Weights of a small GPT-style language model, trained from scratch on English Wikipedia: vocabulary 8192.
Each number is 500 + 25 x the weight over its row's rms, rounded and kept within 0 to 999. Layers, rows and columns count from 0. Numbers have three digits each. The size before them is the row's rms in percent of the matrix's.

# layer 7 MLP up, 384x96, rms 0.0746, rows 107-247, columns 48-95
090:526512539456514503466505529539531521500472531513446510495430517526500529463495490488517503498533529483503502474502486492490450523477488500496493
092:495475508486478488495529456496534542529486487509504475434529512528509511524454501507485539471503539484459506457532467455492489491553487508518498
100:513523490503520470509489486486454530503522487539481485539485496496491513426534518514507524520533502478545507503450485510500498534521506451483487
106:505531483517520521503510508540510527510527530510525473464474497484486446539465465489467528516500559452531463478501486498537513515501466490523486
089:501470512530491499478519508454549516480543484524491475489505502529533508519466543545531496517530546484492538490481477521557483496502476538497521
096:535488496476486453528489533508472529551476476512466493526514510498481463508502472476520543482499569510471489527507520475546532514478452515482497
096:480462465504462503468498491498538540486465510485483467494473460498474475493497482542484502532518526518504499492499473498502500497528469469519466
114:483484501479555547507509484498511530487467500513522541522511496500462467482534519467483506498491520450489478483512501476501529528486525547472527
097:523505512482503489510533524490508516487513468495497492485520548482465472509447515496472530509467487537526523523454508498536517491493472490535490
104:507485508535432522513489486524476535450540515475447481536500488504493498497484497500492511477509552546463502492502545488467470509490516486551503
102:492466514523510492447475490523479481554536489498473447502479441495507485493517478545505491494468492540500533489485487512550457499499555502509482
097:461459504532487488525462507510464493493473502486529492495510501496485518488476539535532489461497545487497500510470494493474463486540494487479486
106:504530512471547469499547449500477496494551537480524519465522466512479465480507521472519531493496455464480508530503503486524519470500490505514488
104:495485472458474459536496512540475537474556513462485514535507481506496456447485507465522529508531534484518507493523471484499524492464537490563532
102:496507474493509500481518497468498551522488473479522528543518503525537560486512490452523511480516479433547504470522495515489501507454513518502478
106:515514538470505464507510526473524562506496468519523503500530510498516494500501488520508477537471531499513515530490508550491507533531496500466487
099:485497501532471513470501497455472444517557514483494480475496494537494488505529515469530471471484541480484511507518557459489498534499510542504498
090:490522500529486493531484510458500477471504464521496505484507510535528508468478482433465513510482524485519538504497479530474517535511523492505485
112:457455506515474537483518524504548500471520495461515518533475472491541505527457522530446518489489521494475496541552506484525507516503507517511515
101:551509480510495558511486502467513547492491538498487486472540482523472486494495477489500525503537546495507510544497492505476520462449453523479479
112:507508529517509486507543475483505559530507470452489549509527485509454486517531479502501524495510509513516494488495491532498466524493515518538484
085:525466529534500515481497469494525480516514488431490488469506513534498470482497443514557484524476479542489487493496541508475503502516518491475492
096:485514492501532502521460516552464497536505526508524521539522487453499505481474485503546546468475499495482492494523490545474475502510518500553461
101:538510525476523504523531489494485511500515513507479500467481504508503521456509473508483508488508531462536504537506478513541484557453471493500525
118:455472471439546511461506499497461488463524519463469515447500487506473513465526534479543492520489511463498525510539506538489546499518492476526460
101:540474496455492531550514512540534503474507495491463473499511480535475465521523501482482454516441525521490496480494500481531529509474471471510484
101:549493477552508526529518534502495560460499508505514543492479488484488508495497494482492520467484502506481491511467493545528448533515504508526489
102:506487510533500512529493535514455471479507498470528460526518496499481520489457549467546526462521486499486515486475527463490522529471498518489488
105:545510490498476556504532532486509528496531535490514506531523436515476453493511493495501474472475455552500546505471493509529509515499517486498526
103:490538514507514488517496500483501521451518458504522491484507479450518524477530496506493505551465533481505528504516493561510471518516515479515479
102:497466548477519517515464523504469489526534538504487536522553499540485476468541484490497488481524529500490499506522501503515461517506449461523513
102:482508514487513515517442514487466536444500490511475459511488535472432479501474482477516537532525494497482516502486514486512516556507514492508501
118:502464488500499525507469462486483494467549488474522502489496486511509532499486495501527517460481477498454554480529487481492507477497478531481458
115:461527505506481474518506506479487520506523512501477498505537559496532519501501474499512457509511503487556534525475467464463497534486554470509510
097:507465494459504508522532505450470479517510484489445513497484476492473572501528515519478498475491521504522483499476479500561545520469505501509504
089:508493493498475490474444505509522507533506479530502505519491531516551509463495503507520518484526543507473505492514545535503489513497540511507570
101:498497503518547509542502532473502495489494483523504486519511526476488490490473514473509486475468531485470521503497519532527526515480475530521483
104:516465500469528542490509494503508493536552506518487496479479503489470528493460479509489518478499477469480509474455522484542448501470481500512488
108:535464494548498474535493498493516502508500512465477506500534497494523534475471509509510483506500500476584474509524503522469468486505525517521486
102:503500485547539504543489454537538496484507479501479460513516486476522484493491463464520477504464514470505543498504498495473488536525500476463488
101:506470527490506504442510502519491480487500520514506450491526510516488443448530500546474461488442493525474515540513492485513507506509488496536498
101:467456465497523512574485521522516493464483490529501485504506500503520525500557486491480493511476505541525532533526489482522503504518507464494492
098:484509499489543557527470482559496506481486453500491470488496515471456548497495480495499457469490507515500442504541501518491493479506487505488511
100:466494479497488520450503500517466491507510479468508527524530515458512480490499528486501524470486553485469498512510494485474497491470515509537533
095:463505474470509556502497489522509505471514496514506488500502520510510509473484526492503543553489496489512518556521488511496558511518471521529465
103:433515502504545476544528497477503521495482536468515476480468555526504529486504469478474510507506514502524508497500488492515491488546485462512527
106:513484486483529513523490522489458536452517496495512495497523466496513490495491512534537454494469518487513474510472491443473517486472496500517534
105:478456515466528480509543556510471526495542496432483520494550478485480484492500501513462498520482471513476510471555504506491486503518493499492479
104:476525506521470505491507492525467469484486531481500483523513535535455510465521520480457486486502493493528542482505493482510524484501465512509477
115:537477497490557504512433461509487503511487504461524478507475494527524516486502510456492477499510487451514558521481500513499502476480484506521487
114:465507499520508529501466506485527530507516507454492471505443490485526516534505517491523473534496496504540528495535510533438518526509519483523521
102:491502465519507483528503484497496555491513514460513469519523523485520530495458497520536541478465529512495516479474499514507487500497462481499506
093:497458507517510524546481510502494510507509549505481443496508477476508536497535522483524480463477524506514515522516481532503502503472496489484502
101:531542522485497476510481535521515518492500509517498472507524482535448551505496474471488495500489521506553520466508535489515468494478502486531500
082:522457525503541512493484503531509517497489477462501521467483498561444534454519487533497482499478454495500507495489482494467495499454515490523494
110:487488520489529473499527485510505491531512471470535510510446454500482523513506459465501512508508523473450547501486462491502527458486498546518526
098:508541539510548517548511468475521549496520515502518512471524475496521512438447485526491479492497468529488531511492504501489516500520469453503478
100:531501478537546477530521466521486533519482555496509520521462538496474517492489531511465515472491462503484501467516522472553508503509528485504484
100:514487480481499470499503490518496519487497485449503491488506463513516556476501542511494499493535525502491521456511533522526509525519423459485483
102:561505450514528528466491509479484509519537491455513513498474511513489488531485500486477535520464501505438501503508487452562471491481512503518508
096:520524494485535554500476502434531534500535519483510522507440490501508491487489494466469463514518501463457505519489464565569495515496504493487527
093:484524531458480506495466549499533516467524535529471510498515442463480527511501504480526482463510476533486518495533486477478529499484477495524469
107:484461527461495485519496512476486536528484494486471490511473500507489535517491513518485471516493494524480474497458460491524533498483503498534537
103:501509538521508526481510548504526539493485507545489474474507496508517520470470514462508494466516531461501482478499495462501468507491491478475495
089:505510475501539534510501525509478530469516495556522535510444426481467473504485493469487482503491534493532521515522504495493526507518476516473490
104:475456526478515508515538516498473548488522539479521515448518528473503500435531496492501484543506519540502486464493521513561528522536511453498512
101:484457522506509533446513516520494493519491528500496482474443526548461534500496463472465516473506507484485508497510463507501480549461503460482537
098:473520516481503551503493479531525525519537507518489482525491487520474463527521502492534532436481538499506529517483472457472454532506491476510521
083:478523490521488511486489524539543458549493539457477538535526532508541524516482504451488467524495514484466496502444487467493477518485528469468514
095:513505487479496522490514524458503474518545525446513497523486506539502457499523486544505542503441547515487464473524561485528526484513515512459510
106:495547492519528540523442533495445506497550533508517544535532488504500515559477506515526497522506510495466538461501474470526503516452507455469515
096:546488501485488491491481509513499534545514490463501494525505478542497439506521528491541505468492509455499474504528492501525445478513515505513523
096:515498478493556471560478491492464527540530485526492492522498515501501503537487489554487523503515560519479518523441529502463524530487520520471502
102:488511485488532507526517488533483483497541510484496455531509488487485471531498482499485523498521506494502499501537556526560471548476532516491502
097:523498467484509509507519513491525542481559482526508532479550463482472542499534481463493480487470497548493506477518513505486514513479495505499517
107:466550532565527527534519492517507568458552512516497507465505474477476491469497471531440546547526510496488491490517508464502479519472529543515530
102:485525507493488488492475517496514520533526437487507468529524506506513515476486499487545494499470485497500511527483471486466516510508500470497472
094:516487538465541506522512484506530474472480480487491481499518474539517496463497493519516474485470481505513462518488395550526468505468481497512525
106:550515554487516480478495504480485511486512498474504464469482512482533536502464484511482521514464516446523519552461478498460492516486502526525472
095:473486469473550508475477459531501483498507496493513511480519493484476498457501500469476488477499536502529484528515517493529562522430492516506518
101:488524523456513462527497491522470486480503500506496487505468518504513509453513524480522493462503507516495505479504491496510544528506524494509481
108:465545484478521485519525497488474538461519481436541547491491511518512504450557481526466502482479553521501497449511463491519518490503461539493502
089:564477461503491478526498477531492514533520532476518479445495499509483458507486507463464458525489543514501486484503502529496496475463504466511510
098:488511472473526523506491494483523488560472566491531503496479531485456507480467489517510510475559473530490488524486483501496480492475509507505490
107:498482530516502481505497484495490515455518525542532494501512451460515539499494490525516522508442546476532486512485519502437527491519454460496508
109:502511495471539474505529512495526527492529500489493501559505459458479504485511498549468519515488509464521483516514523526476518510485496510499492
105:516460516488487488530481468501536523495516526467434471497547468470515531504490510491528513490489494512500496509504493475504507531535484499500531
108:496534519486544482512498521503500522508515491527522516503517497556484497479501469505459532508505471500520491514497475489503549507518480470509516
094:531509476499518520527506494474488486519494475476514478514450498482525509511524521457546487481461506502481503515478495524521530536518510474525510
101:477500513506483530497502492533529474506524483522468527483594513491515494496514498449493495540486513551468521538524477503495506491509498486521561
101:516459474537488488501494494508491529487522491534478460547500476489501511493498485520450511466484522493485501512529450507462494491527478521489458
094:488501496474493513464502511482486486492502485540510499521496512506512536498519502459505516473494523510512520535504504507506490510479524528505549
096:492467494528544522529455500502508521477506505483494507489549494492477480481479523490505535507509552489524482492480489461468523453451478520485484
109:480481538532519459566531478502485541546515495461460475478521495496490503498528490473504461459492484490536502517495473509505501519523475511507546
098:536536496506507524471488493505515480477553505491514481467517461498486538515505504461459544466492491495500537498564482469534529474504515484529495
093:510466466499521531515480561491474512438509507554482515438505502563530521506519499490467486489476524498499505484502479500511499527477504486507530
098:492451469530479472473486490522533529496473528479539491546509481504490549515479496471561545481511498460503456502502521483507518486544516469506481
101:456465477482462555540480503477502497507511540497498493507512445530516507488507515492480465544530505493520515514489513466477535493496497481515543
103:516467542497498535455479546509514493484492471531499532524470509492490501514506484457523527474474537484507480472496516539480463507481487448525540
111:552567469504502481505510519469513512515520497511492487495504489514489532539507524514459523499470553520505515447470503514464485501488540468511514
100:491517469532536526554463527497569514479535496489495515543526455482478482465495499499501489515507559493501480521478501489482528469467513476491496
095:476504484472498513482489460464489498486520455475505500482521527510504493471451476524512522497529536531476451498526485475490470500572506489419499
088:505519492564461536505575526487505548509513507475465526469545534477478444453482475490484496502516492516490514499502483510486519506484505492424488
104:435508486511463512519503553525512536449487523485503542492467497481472518511461487474556501529500500529473500512506483470510497486508501513521533
111:505461477504467508503465496517490487485518522487513492491455514536485568476506493510500519492512531477529520495520498488476472517550513492485504
102:546488478488507511498467525507538486486529467522533503490481500502543519513513483473502531471433512508484497492508498487497518505551505494481509
093:487461528526474466466505483488484540476501509503501498488533477459495505474504478481510544491489491423489528495505556496522479510485479536512530
106:511501500552504524496476503521533522488494487501471554487504511538457532452513493497508503502479547537512516500504483495476448526550511527538470
100:540484476489515495521505566524488506516518512535515527518498488486471510504503501514462488514475485437455484500491485497468526510468541500510480
090:539473553506472529470496481528472529509456482493538473536522547527529484496528502521515523475461519520537502522527505548498517475556480516459542
093:476512554459508518464541483499510510509492475484553501514528493512520487491491534485480499519503494476515530491564465482497520490486503454484537
094:497496532489510504534508538510474502486485544492505448498546521516487485495501503482500508524479506438537511458498488501502536498475477461451485
112:484533512459529491534504467528488483546474515479524491527475485474468476531490549512504490501499491543475497487525505475476506500475503462508474
102:514498501516453440511472490494497519466494512467526493515537491507494511495494504531462506493498485549502478480548496504514460568514499502532487
113:500475444465471489541461480536491532498501492495495497525486503485509484515504510480510509522499519497490502467528472534536531506509541508508528
083:478467490525515489531519501513506513481506446530475482497498468486509495471455511522479482552494523508497538513490554536447484490511510510547478
102:501490479492497517483486491507516534488502488473522454521502476478504458485510545448518490464496521496501506534493475480438498496489523464485514
111:461470513518512517515487490517496530519512584491499525495466479471542543483495507475514485485505502467500527520554470510455500503526536489477499
095:487498504515533512518525474478532528540470496494489535447484530494470501530488486492505530515477504511502495488460496470494492487515502494504504
098:499510543488508493509546475521493482488495527458502523501505557532488456459515515467491503477478548468489502493489492467524549490529479511530498
099:496482545535445529477489470496467489506533489495478476475534496508412503438463478512497526499510492510518486501475531502531524498489472465515502
101:503474489471552560499550486511461529491521497447475490508503503497483509517482508488496499482530525528526470485517522509530484497507515503467519
090:465494504506506524499506473503461505482525452511512466509528526531543488478456499480496526514460551475527557496549475519511500474520501498543499
109:501413552502501477476526533491484487526511503496492478502536460510485464522509492503468505508555506507488493490495438480519517526438477475507512
098:500529529504513490453485491495509501487487450473460499519506474509441484464483458447522529510482473491526496487504476477520498536520488483525516
111:510472504519507545503453473477484510545509470492479470507528499498517508515507499484565476505486524475494572516504526495537493531490494502505520
090:541502477474520499540487540472467516488519569513517494513495574512495528508454471450481469492477486491538543476494484509471474490530492490514482
095:507488522513503468510538509479508469475501501489495482511506512455525444484480480500506554480535482504566500513485475526536542505519503495470509
096:477517466536483496497473483495538460499566520528525485502468501491483490431529449520522475548462476528481527516432516511511512484505527476506480
097:485487495526541507545514508499489510523467523469520460505512462493506552508491516564488517523485505464477513518492521488537492506511491511525505
102:463520485519526506510502500483487479504515514463496520523480510486455526492489532477473515493532505463519511514467484489490569534481502566480469
103:525500468475518526513536491496489495509548494499469527484470467480512482488515501480500510492497555530488524511508503522500511526485514521434482
102:502511501515556498492483507519514495528544474532500500510514480485490558472501462503484477511519460506490521569509553522492505512479509496467502
093:495566502502515517476522506466528497486553522527500555501501503498528518492491480502472517539496538519533498478575461517496500499535510484541485
094:524479485524541502521509539505513471486504528484532494518503492479497463467498534455528484541516447453539509504502460506531536463514534532515509
096:502462486506467465448511505528504520495493520495502528529474473476500543517529494519508486518496572527487516479515523450505512472513451542516482
093:493539536495551481511487497476525498484477521509447516536540484532460492481481524529489480528511502504511475535501474499503476528494483439573494
091:512528535521478530525472484504470491464499527484471462488503455595512506544500465492542486473509511516505517494518506499494542458520497510459529
091:503474468502507475508521509496525479498505506465526519457492430499546529500481494494564488531544489471538509529495541532507507510502484497513466
096:486499507524496490528529504495488537496506505463482441505472535471491497515472482510502521505454494518469519471472477514529498486511507555492511
093:500457435481528507525479495490497505510484467515498489551500537501460511470474529521504471467505529538511510497521509492494482522542505521486509
# layer 7 MLP down (transposed), 384x96, rms 0.0741, rows 107-247, columns 48-95
096:480517487512461451506506506514472556496476513526543498508509505484506517476541491463495485493525496471537518570502508481492447464495512502483492
094:523544465560514534522504498452502509476501457526483496485478510490505473491473492515502513502529496489515477497498493517511556507499512535504491
105:434452533490463504501495489543490468493485523454506531502499484496519501461532456496474500516538491458466522556515461508523508507479481472507483
121:537521500494499550490517542490515496494523511504503509480457492511455509519534451476498493495511543489507495468484527492515521542471458456498493
074:524481502521523504513541504525498525489527514499499471500515516492488525510513509510480501480504512463528458461555500474500487494496542529543453
103:488496500495505500575496451542493513494479487474484502524502495526495463501495469521520505526468511510506539511512483480452535432481502496514500
091:465485557433509469508481491509477475522506518468486498495479535494519520489519469456477514479538488511482486476532485533486515457533495468469459
093:480495451479476497516523530476539459530477492498506473481518497460510465522514497495512482509516495501509461481503461531531507502484534500491517
084:470485472528486504487501468492519503530532468524503520522494533499511474545497526469512478536467518501526535525566524501486520526503490521550516
108:448456491468477539475500523546508495509491512491495492514511517531485502466486506532467453512530491474489452480474463518492462491440488489538497
107:505504577507494511476459526470552504488506485470507504473457488511472499489487460509495491524514537477497493525444463509477452484521497494510479
090:519554462507491478493525517532484493560539484458476506481497527489504532500448462490490501507515489469455491479527501541534511488542500488510514
112:544511523547543498501518528512475496492533513504502464505479485461523488516512495470479494525503489501531490476496496465485448544457464473479468
105:486507539525507504496486488493501522547495485492480508497534504487488471514522455514466558532490473467488481523479498496548498561473522483499533
104:511486507527498492514468510503509541500520465456503485502530470487449477535472495492539509487502455516454497473472463527481493453506519486475486
105:484502532504519468458496439520531508452510525547543466506486521461493492501502499511494487475564512525539475544519501465491550559482499457494503
094:488487482490498484502495520500494523491501472534472537530484497481516519495538524530457506454546529491506485522532499490501486526500532492516497
095:504535501500517489481491473492490512463485479527459546523545509415491522495523458534523513478508527495513478518503532504478517460524508473495496
101:468489486508554481545530507490438510538529528520481475529493532484547518483513524483496428516513507520481530496515479494490470502526536464479513
094:468471480484495509499491457510490454495510470468511521513479504502486451487464488483492513459478526499508499485530534482512510519424512542452512
122:494510522509473519509538481536523482470481512551514505500472483489512525469509477551511501478486507496508468494535570500495486475500532510465514
084:514523506510521477531505499523472536494476510484531523474501503495481535505549502460458491492533552481532513489470486505498488521449505476535498
086:472479488481533539452492498434493527501467498471496525474501509522458528528507544513502516538482521475533531518490522502535484519510524443488473
117:526525518488488514525519544512472485488471507461518489509468545495492464519510514497522461551499525456529506556497516510480543552494509497481491
131:472517520487503521502506484514504500439440495488506510500487518509495516456496498523535491499511508532521531523510512542445507491509496461509476
093:478464518476527530479490512499488515471475522508488526487513509431482476478518493510491521489519524490524507514537449505505529552488486499472511
096:483477490500499482504490456462498486508531519489483484541505512555544486514494496532526507530470481533503495489536509451554511515491528496462503
086:481557461454463504490454475550507543511500504513486512483534522514522502466421460494517498499491482521468471505464473494526508513500514513496498
117:467464531512562500511508471515482506501526541502522453543557506504533517479473474482502486449505499451507511483523530487514497498548494499482531
120:520453452539507513499489480536551493466498499499515472488489507517520504502474458492501563485514509513499505510517500524535507504487508476447504
108:527463534458492521538508557508471517467543472502473472503529511499500520522442495526490513540513487505448460518472477490495498502494450492510532
099:518511458496487473459529501501501446475477472544505523499492517522524479546508534489484481450499506489485540488469508462514458503477516498477502
129:493501492494524527491475536544491491478505475484485472538540521521469472490537461489511526492482480556490488479490462533521529505487500450510530
107:463520500492499512479489537509481529536506521505496495531505457472491476533532497511487526520530480505527481443486459507504545499472497534472533
092:522486529497554519496525494526464508467504525486510511528497476449483472520491584492519451507480506508506533524486498523484485499532537509502508
076:499509501548561525472524511517534555490518478512487482518511503505487488527492476471483549486510446476488536507536523489494484506500503450555500
097:486519453509461487456480449526513513552504490479500513489481445515495515511521496504519511511511440512561489475519502502491466504519475496508506
098:513469526517493523564461525472497505523535502461523478506518486468527502492487494542516477511551499480479500511476463510497489461481500514487510
112:529497478468480476505461510520491496510507460528520506468488471518457500502553479493501500493471495445559498509506514480439483505482490532510446
102:493508527459508513514491457505466512495535528499476514505466466522532514538497496519493469517506505498473479523477510535493522442461512516460456
089:512536492474473470452474529478511458541460505464463518485483502523515494485482527477457495473520520491482518519449521479523470499491515522488486
099:456521472506523498504523446506481560482500488510545527525519493525498469521525465509475456514488511523450524522473517504470524493500523513497504
101:496504492511535483500511531485466468508458523559508484521489525523485483491513514524507510455540483519498516501492503478530434476482478505484497
102:507480491483471463494534490497512477418468510471498520517480491484476540530500474461450520501472527479534512505511513511524481479454503490506532
099:508494508451477542452524478534464496466505503493488532516498503509539501515540500477509549493474500521485511468526472492439515496550512533524456
100:480519506502486489482574508526510520481461463508501492472513446447482496498513551515533488495463479483502544510507487567480485476500500505497535
106:541516460482482507466503509470519484509512476491481519476511518540471520472556478461541503493493501506459484493492506478500473490496513440525547
102:510509526505533528503502493507497486485482493476480498472428465501516517553514464495481484493523503482518498522498486546475492435516510484507506
088:496473485496472513518492494517496485469511487514447504539487525505500493518509522504503519480543469523483522514481502522485476522483463499475467
143:555507509480491485507504544463528509485509514479504515523515504546567505508525507483455489521458502486495496503524519500508470490486533501533520
122:528480494503523504510510423480510465506505455535515478487469491533491492523481542468502503481460494523445493481497498492531541483487503541503490
109:483516496487465526458490480523473509479505506468487509506554511523489476468525498526512493502491500500506551499478477493480536502493539544542456
099:502517499512509498476556508497515476482481494523516576469489525516465483504454532493498498530517517476481501479457501451503521491493482540485503
101:523506510522506527492475486469504534479536519500519518476417528461523496486510511477478508455483476512485475475573549502484486498523507510518527
080:507498500534509469518507508520504469476508531551501480533516489502469509514542534450539464477519508489479536487485518524511495514529503448473466
167:528527489505495527502478518515487491474488526510476474496542543479495500481499549541498488493485477538534441499513534509512497544512480465475464
103:478518535542492534501472486528497558519523504536469514525482504472480505502481497535504496490502516469487501517536469488485555533511473481469529
077:500516487471485513479500543499487489485549459520475511511478465449537461497510503480560505526494530451522518526474490491529493515459517500525517
096:494493521502496521510517495470524522524526492529519478503478495503549467556556502538462463547502478487483483504504476533485488500535456515477521
091:472502528514473478486494486467520550505506508537525459511476483473536570492516465504545474485524534534532491507503515569459508537515497522486494
091:474514481511495523506539498504476503523483522554486498560507507511486543497523520529515499520477530514504457459511515519530497479532512512516527
088:482494509515520484519518517507468491535464473478484500470550559533547512490487499502493565537528527483522490503514521503531477531519516493474535
078:567524469530515523493571509527518494504483485521511512483464474467544474477504529507519511562490483456508525524531533501504455509519481565487500
092:520526523501472441496458507446507443517520524490492542489484486512526514488487478494507560517483462513489476499492533502510477487502531505514482
087:518502500503548471510516467554511462509499481506475491498478487517473503506467543508502493504482566503489533472519480492516482509526518463529552
106:477476503468535492548517501442554488479546501484515535496470460491547511496521476514516474465540458499489511492532444431493501475488487513464506
097:495550521519483488463502505488517511517505479565559457526509465531459507529521512534511497510521501487470508518522517528540522454500439494530551
106:546534463466497470516525498440495494448472479483499525474485515496500502510516483425483538465462496526514480490537519476484500479516500495516505
064:530492502502512526485480465472501469476530504506486503498521501466476511510510494536496533482538557456528516513490519520466493464519467489525549
100:482464530524526487502522477531507503502449506491496490510540484514481512514519498493476463495504511510517550432486503491508490499537453499485495
115:469502502502511481526482508545485528481538524508519486471500473509486486519515466515528516490513518502557511455510506466502495518496487529522503
093:456504493539471525517535506501530497493528479498531520452486491500470525464471494515499547511481515474488522513490509532524478498494515481505526
095:455523455539475513481539516477519505502474496508509498542509455450458549511523504497486445520493556473517482569528481482505462495496493521470450
099:523499481564532522519474472524468509518513511550498487525503493518529531500476488458507517435546513541508518479485536522446519475480469489464480
100:545542537498475473509484479489471478510491474516557480512535455499481530494494523522469533517512465488465483485476472482527540510489456479514507
098:496562457477514494501505491471511471510503499485512522489508523496492501555452513466518460569454444496486511511501507552513528494537499509476493
105:529483550489480481497523546428479505548526474519488512481504482520508511492475486484456519504524533519538487521495529489502483516524484479491514
104:459483528476494509464488469513514477528539486483494512476460512470497530498499476500500465456516523484513513548514532548521463547487455508503487
115:510485455493534501488481487535503509487541492497493476514498494464542484468509489533539465479510505529543428459479529479471523498495531475472482
095:525498467496478514495463550461524509513497519527497495461483463486471479469488469525539436468494493443535510513499512514547518500504518508476526
099:513504531523526508448457498504483497499534499505460506548498512544483486508509490501501498478495486505502463519532534502505481546469471517458534
124:501490470491500461517490519479524511474492530436459512497547480528495507504512493558504532552463506519487518474498450475516500483539505501540478
075:483534469485483485512488448491523513457528530496477489499491530505534499498541515513485488553535473488499511521490529517485516494515503531481463
072:496480520537506497469495480480496530459490466513459488526487503469537501474506499473504554514456517505482492493483485516481515525510509478509511
104:498541476490515462529489484469518468471478499533526492500517525512498526489472476502512471509525526448462478517474533511474464500466502472498483
107:473515488506538544519504539480423500461499506473537470538494504504530522529457527506497495479507477551493503530487514529542510531545512507492457
105:490496513479487538504485453521490509488488469473543495517529442475496504489512499488511519486540491499456443514466508514515473485467483509509488
107:500504497526515473475552476498500504513511472488508540536526526509498520495516513452494520496498509495532518525508515492551449486432517533505533
089:484519496551490522532466497494516487536515483501528484525519510554486493522479518482511483498529447501515530533490484519487523498472493475448515
094:505503503533546513520467525522531496512485475521507435475478450481458534481500470494485521476513483528496530505531513469540505510516453513492497
098:549522503498515490494514520481496494529492524499491498489470537510527500535550529497493510511514513551486505467520517494542557499555500483460508
098:523524527483476511539551488496472497463469496455545480512539487493516517537510486484515504486503526489497535500448467489504475497493485492537515
094:465493539530523545479492500473495487498485524523484535502505508528517496479459463504524521441464529478541476516488498488481483526500477481474497
134:510465520488531518485502492524543508465493497500471502480477445494507522534506511513541512523460519474457527474504496527473507483507483537545511
096:480445472523509477513528508532494501520486517479479493524490481544554493485503516486542471515533486522454480503521461491491486507503533500503488
080:501521503490489509526475502491506485480537513488497541560525535504530490505539470549491513504539503571523514457470493504526504489500467542512515
102:512515477494500532528493490463488488519526462501528489455445495502521515489459517490508503456486506488497481509532489498485489501484487502507476
090:519492467511527473500555490469522489472485472509542516514490515500502538512506521492524488499469454477485493474473525534546490518497492579545499
103:486531459517516468511544487497536531509470536451486512487529499486508474492478460563485464535501469511485488481490429499478500483460482551514521
092:494502517485450520503525495499507497521480499515487523495500557471497542460502502550517544517505476475498525547475509501510448540490492555532529
102:484497500503467506477512499540478480501496442541459467502553541465496512509491506520514500503507530554522464488470490504489501483493483476479535
085:475511543465457498533455461481511495452436482495512516507451485498493544463525497490531475503496474471467479504506512520540483493508445542532477
078:531525496511474530499497486502461511470497435467513497493470477528486524508520494507469495487514490501494510493510499500489503496493473526518511
100:563529513486514499498523496507481540462510461551507452465537472511493468507498487522473510467555513478513526489482514496528464500455513505505516
107:503467499507464484488465486510485510477446471495514531489512492532463479482523502505501540520467462507511527476453489456531521473490528534486480
099:482527471524529476472545504479546473532474518462512522508501493537519527499476503474550485533443470535492480476502514492528519518501518489475490
093:503482504503522506506492474483481494509503525540539523518492498510523476524494496475516505495507494522524495519502511459492500500542482506521490
117:476483474501459463513512543506480506449474476498502506516541467517522484530561523547503509535461506511506472477530514494485527505460499494504525
081:520498522527498524497534486529488499501431479510513517477529475502477501530475556485496506496545535509516542511510508490494479441498469496464546
078:470524498484493521534459500492551472497514534473448504449485505489449526483522498531474474497506520470468520545505501477548527483475485549514467
095:493517542495507520506463523474531536536481491496463466513470503503519506527483496523508507499499499475515499510457483520472431495495512508502472
088:524495491475477484524481518468512492508476492506496491484468488492466512438489481495498523495492527482520465516534518529476545510470508479520480
096:496498503503482499465507524524530490487517468522480510483529496523498548500486431478523532523523514469482501507471463498492514495539492524511514
106:504524470506493415466547499508521500471497522503485482471503468512500488479519516473480476486477487489488490483448465466516519482531522522493511
124:517505484425458504509483513502500512528479471550507516526461460481490502475532492512506496492485472518459476481481527507526500522509501521527532
067:516497496463486521440484535476471467523497490457489517473511510541499525504485457450519516455472482463497455510530491475532532510522494474516526
100:517476482478467480510499475505482512503484495507484524468495454517475520514474480493528521561524492443455504513531523483495571509526532498483492
111:507516529519486443523513513502512503475481483516489513530539522498526480541498518474485485484491518495467444466532531481515512501483495501530472
086:548508499500489529459508506505483454519533552515492493509504520528511473498496522497484511486479484536536523514536527488517516505496500517497537
104:504498501536493475554491498471513449522500476456513534493557540494527519515530492463495514505497523527523507493504473539479527498486540524517509
110:543510522511461512477495506488502507504501484515491523512491522514505517504489529459524483512491483579517449433525515515483498471527434488479482
102:526501488507475476510461515476525541506478486500520481527535532470517506461487481494484512531487489495539494528525477450525484509472505502481542
087:503550543517487486517510521511469515478542428517537525476488492492525496508516521491515473480520533550514535501512515522505500510492506518508490
108:482520481509532522454510521515504498518521505529510517485474516545496479521508532496478510487469492526555503491507538515511496503505517443513538
111:531492499483558490521526491483484465489520498535506516487494477486539472521507514476486512488458498476518521536484498476504522514480527526481521
107:506484511546493475491469496465514552522494524514538530524465490487493525442528449500464528501490525489507529478501512494508525478486493511487481
074:481483478467511517454536488496486463500495490503495480471440520482516507474477553497517479536485505479492460513538468532482482515464506518499497
087:494511465530521519518529463516548525488514513535488446541464521557530540477528497523530480507511492471486510563531491478469501476514512481479530
108:476466521497519530489496499489475490497504467517522465493503540497525509497461542473455512489521501501493487482513476509516541522502479536519514
097:550508524496494522521504535515527452468514517520531551458509528500535525550514531448529519468525499542487498493503488503463539504480575479466491
096:479488500456508501527527464470514483500514536532536496479475459497491501466492541519496493524513515511549487501494494486527474492514514495529526
118:558467548486535507527493504509503538485488460497526504501519503454499481496538520440490528487526505541497493524467452524511484463497513474544559
106:512511525501475513519489510482474489467552513477504536488489530537516526543467477530506488465460487470449545511506518490509523521522511510475491
102:535469482462517472500483542528472475533521504501512446527519486492495482490479527498524419501498469489489523492495503503512495511517470495516483
105:495550517469481490472491500532496525516521494524514509493480525493490540419526509516520471496488529491528483493428527504522498516485532466521524
097:483555499521503487469503499490482483537523497487535483517517543494466479501505480449464514488500478544484514477494528505517423480481476504504512
086:536508521525532470517494471528489505494528479455562481466475483452515516492515507485462524489500492475489502463488497481534506477498471493461478
082:510503518521506499496478497572487496517498486533496520548509542489487511460476527499486494532503478485507523547522505466513512533435490529475513
088:547522518487449515521491505507511498474500473519543499545541552477493503492476491518464518505449526481472483481476522463499464501518523504531538
093:471488524478458509516500516513495509520501523457517501492487551513448489509450504552516487445521494485513499531528541486470534464508495507532507
087:510581510549484492493541488464513484469537501496470491476487471493476472540540515485501509484471514500468525520472464515491513494487551541471517